From a checkpoint of a small transformer trained on Wikipedia: width 256, LayerNorm before each block.
Each number is 500 + 40 x the weight over its row's rms, rounded and kept within 0 to 999. Layers, rows and columns count from 0. Numbers have three digits each. The size before them is the row's rms in percent of the matrix's.

# layer 19 attention query, 256x256, rms 0.0693, rows 14-18,46-50,78-81,110-113, columns 0-127
107:546492487552570621601534512462514462533554540546526531446475467511478498505567466468505482460524503437472519460462512577451543500422455430487461515493504434512483486482488462490474494466474468482620480488537542545565521462539514437462521537470584462553566505548480448554477524499469491567499434534481534537476623498509497472501489471447506561579484522523566501524486518460455529450471
089:520475493445527476527455507469529570522524445537544481581541536476488453551602516502454534547422443560461426454346587489459564511486515436530521525505517520434459498552478603504459442512581549444521515544509496504523516538482496491436422481468475490483493515496413495423548485523509533474502502466509515424451503479447503488570544495468533454458509533497549484473541528528530496502480
099:533477463460507517525526480497574474523495564546503463468500491477410401553511469549521546465541526498557538456467529484440516506488491557458508461511536478430461487433414485453513450516448562518488418427496488530459446448542472521471590540503541495493497464549497506482560470524562444482483461496503470521562480538459453447576482495514585541462550529455566462511495485536561561464539
102:491511501490506438547486483493457475514474453448478487470532558456501507463472555529475489502457484455566489457477493491507406533543492516542466494515527522454540549591456514536527501502561410482429574532474491495529559524480530478510461528473474540482571502474504513520535448456460429509557508497446499545513487484441521463524472519422462459420412550552431531460524526485476496567607
087:513560541456466475408538508496516490491494508482510523532535489529460397547512541473517593540438548496528495527506522484502490502451473516465544453521513495506469529441493513473446460535468479462529519471547444530488512556556519621451475503489448486546526501492480422540470446459519462413530500450559518467420450554471554483554458551570447476486534537440489507500558453474523524470509
080:526558523562502577539539449552474546577561542523541488530473464497474425550516478455460503457507492427455545482397514523443522510500401476413480470483503525479487517547486493518497497541470514522553498485524469493548487501485532482457431531505543489558504518524499424506511478498476487548461447576451511521529583470497472480440476485543566449504525503442523536532465498495452532493453
093:516449474513447547520454510459466562475425496469473521585481552545507438485509500479502500417478490509493474531465540516511533490529481453568565528493486573440526476512498542468598573544540479437503509582522526489563530484461498567488487549498572490520529518480499526501480475533514456548484492550488524477475498536546563475517536447465514425499542484461415540485466503533556533466510
088:505476466450514395415520549485506509457447491544407579487501476494484497470559440533551462517546521546490486442488478557484503552462461544560457445495499549499471569542471518490500425498455518507442494450543543574500513496455518520472591511498457518562479461499538487508519559540504504523485507499520446545537495564473499502517544507509567504436503508440538443487550524416575590457475
086:545530540512460453590539556477531462494458531525483544465511541458520489460498554521515453469482472465478494515484495538450395518450482502495389514454531545465461494402503505539505505538505537517447495511468528531523507422518523542479520487433489534451506514470484489537533451483516548509491537517494507541522468476513524470576457482515437511428455592557536518574478494486545481516496
091:509467572489536436438510512468532480433589539453447518506488508503515504513529508474508466520445486511502534483519475544574487452405468583491492453527500482561472440444517456456464424498475497497549546507501522531425517543523551484512525494515423438455462543500486490502539427527571508445533545465496596538519472533452555481528530509504445462488513518427520508435552474518504501492484
095:492542526595564593502492524507503516552560500472561546552532497468429506520565478515456444460523417455456540471411541457566503517488395473462416434445549515505533466539529483474510406558532552516632543517449452479482510488512520507484466523474592537528529552518486504495482497482535466506452504554457511515498565497521484511510450546606509461470554559470522530562484531467450521495525
091:564480524479549523529525516509527568469560468529463479541514555505466435499551534437485534493466488470457582464477536528408560487517461483517533520509470500486465532525468553543435525526561441507413462522501483522462540516479551431499395523515507505556412508510452556531496501564552524517477486483521463416451529492453521465517554524447555507543480484463488509424487462489443471505455
092:509520488443495451512536509494524517491442496470506474471555532422439500506503489485533527532541500438457516446447429438431502492512446532569551527524444523472498499490427522435498470462506550545506454435558472535504565489520440481518493558405470551562532527592550442472585504488462514465554497520477482496549521507511495511510536486474575464419517498467591506538568536512541520433467
090:497528448540539518514600476555543501459542534531481553448472532529484475506475519525493488477551481464505468493526413471484494453533463557480479513426559531492498529489387444612480520568458479493464491561467503443537518507470493518531448547481458586493518486469485496468515562570520501576503499466524532528529504472470552461511477527496396499461443508499466498553439524447575512514593
111:482518525579548589502491515535479518536524491471495518541527482509471530537593490507431434450518415416458531474393536462549437516475389490450447426421539576490531496492580489508476442524507541536642515508486503502469476517489530486466434551445573553530535570517482523562475505508475456501428439521425548475493549483518491499528459485569557471457561542437509500561454511529455509469478
109:574490502465479572496528570473565512463537522472460483512454531476519452509557524488472527505477480474443514476482526484478517507472465465529565471517484498490482527510483614461436554540553480474448501531479479525505540526462517457525406468521491468536477508486436540505494465556537520524484475475438467381473501440474464513522570538443539533533438576466511532435504459495485495469459
108:495512463484436447545512555469519528532460508461505511501536512517470463479504464478518543485514490499434515472442479452472523524524422520524512495485438547520537486505392468425475502442551570517527456418520481569550520497473450551548480540470470543581532563553568503485581574501460535456515463513504502495553499539507507531488522481499512493428503509505551509518541495505488515431431
108:528591510499547528480522454493539437497500548508416572504497531521490480507479570537519456479537463496480494485505501460456471535493429546458454481472550487505500493493428451644491459487466500450382448536481513451526494507448509560540509510496460512529507485465517500474491477528497567468490528494494563556510465479446547512493437543461376507446397555527544552522488558447528526542542
# layer 19 attention key, 64x256, rms 0.068, rows 14-17, columns 0-127
092:509522502513505534468543486479457522507574510490492552532510486488520500494567419481449478484539438538459521464451490491525456552552410419441469524465504481501494507412542552500533376483464559481640529480559479552571477533504516546455480500490588516512521537493450466522481504496505480544523442440420484506505549528498456506494525471535510570474463452548447515486479532521467519536538
081:504472523493456573447532568467450473536459493477487491564510487534520505504564516474500533494488493529485472492490412562573524463466462440527490488481439516452456481468480556481462553541533535545515462535485445496512479484497544510500489466508454499524482496441521530466553494482510523474525465512501457494524607443475579394573531532443552547585462520470505490498440591539526507465475
088:478477509474460497462582539518514513544473497510420535377563521549446474424500446500552509503465510511513566514418448509469553482461423547525522514508480526473497518527424517507559471409529529421519515462462484601580487492461479489517531497488519570478534494499487505504517474553469493521531455552519418527534511545442541478510532477501552497482577452474472514504489477490526576434460
091:496555553512537589512488544535494430460531469456496500486470433496483453475477411518526487406517498481519451531476503472461505516401485580501463565583532475470498522528476486521571493507481469450387511623464465489460537397452500604448471473519501504501507468456486525504475486438533536477525530448462518568457547515505499501434486456530542422489475502505469535526473483546521496518468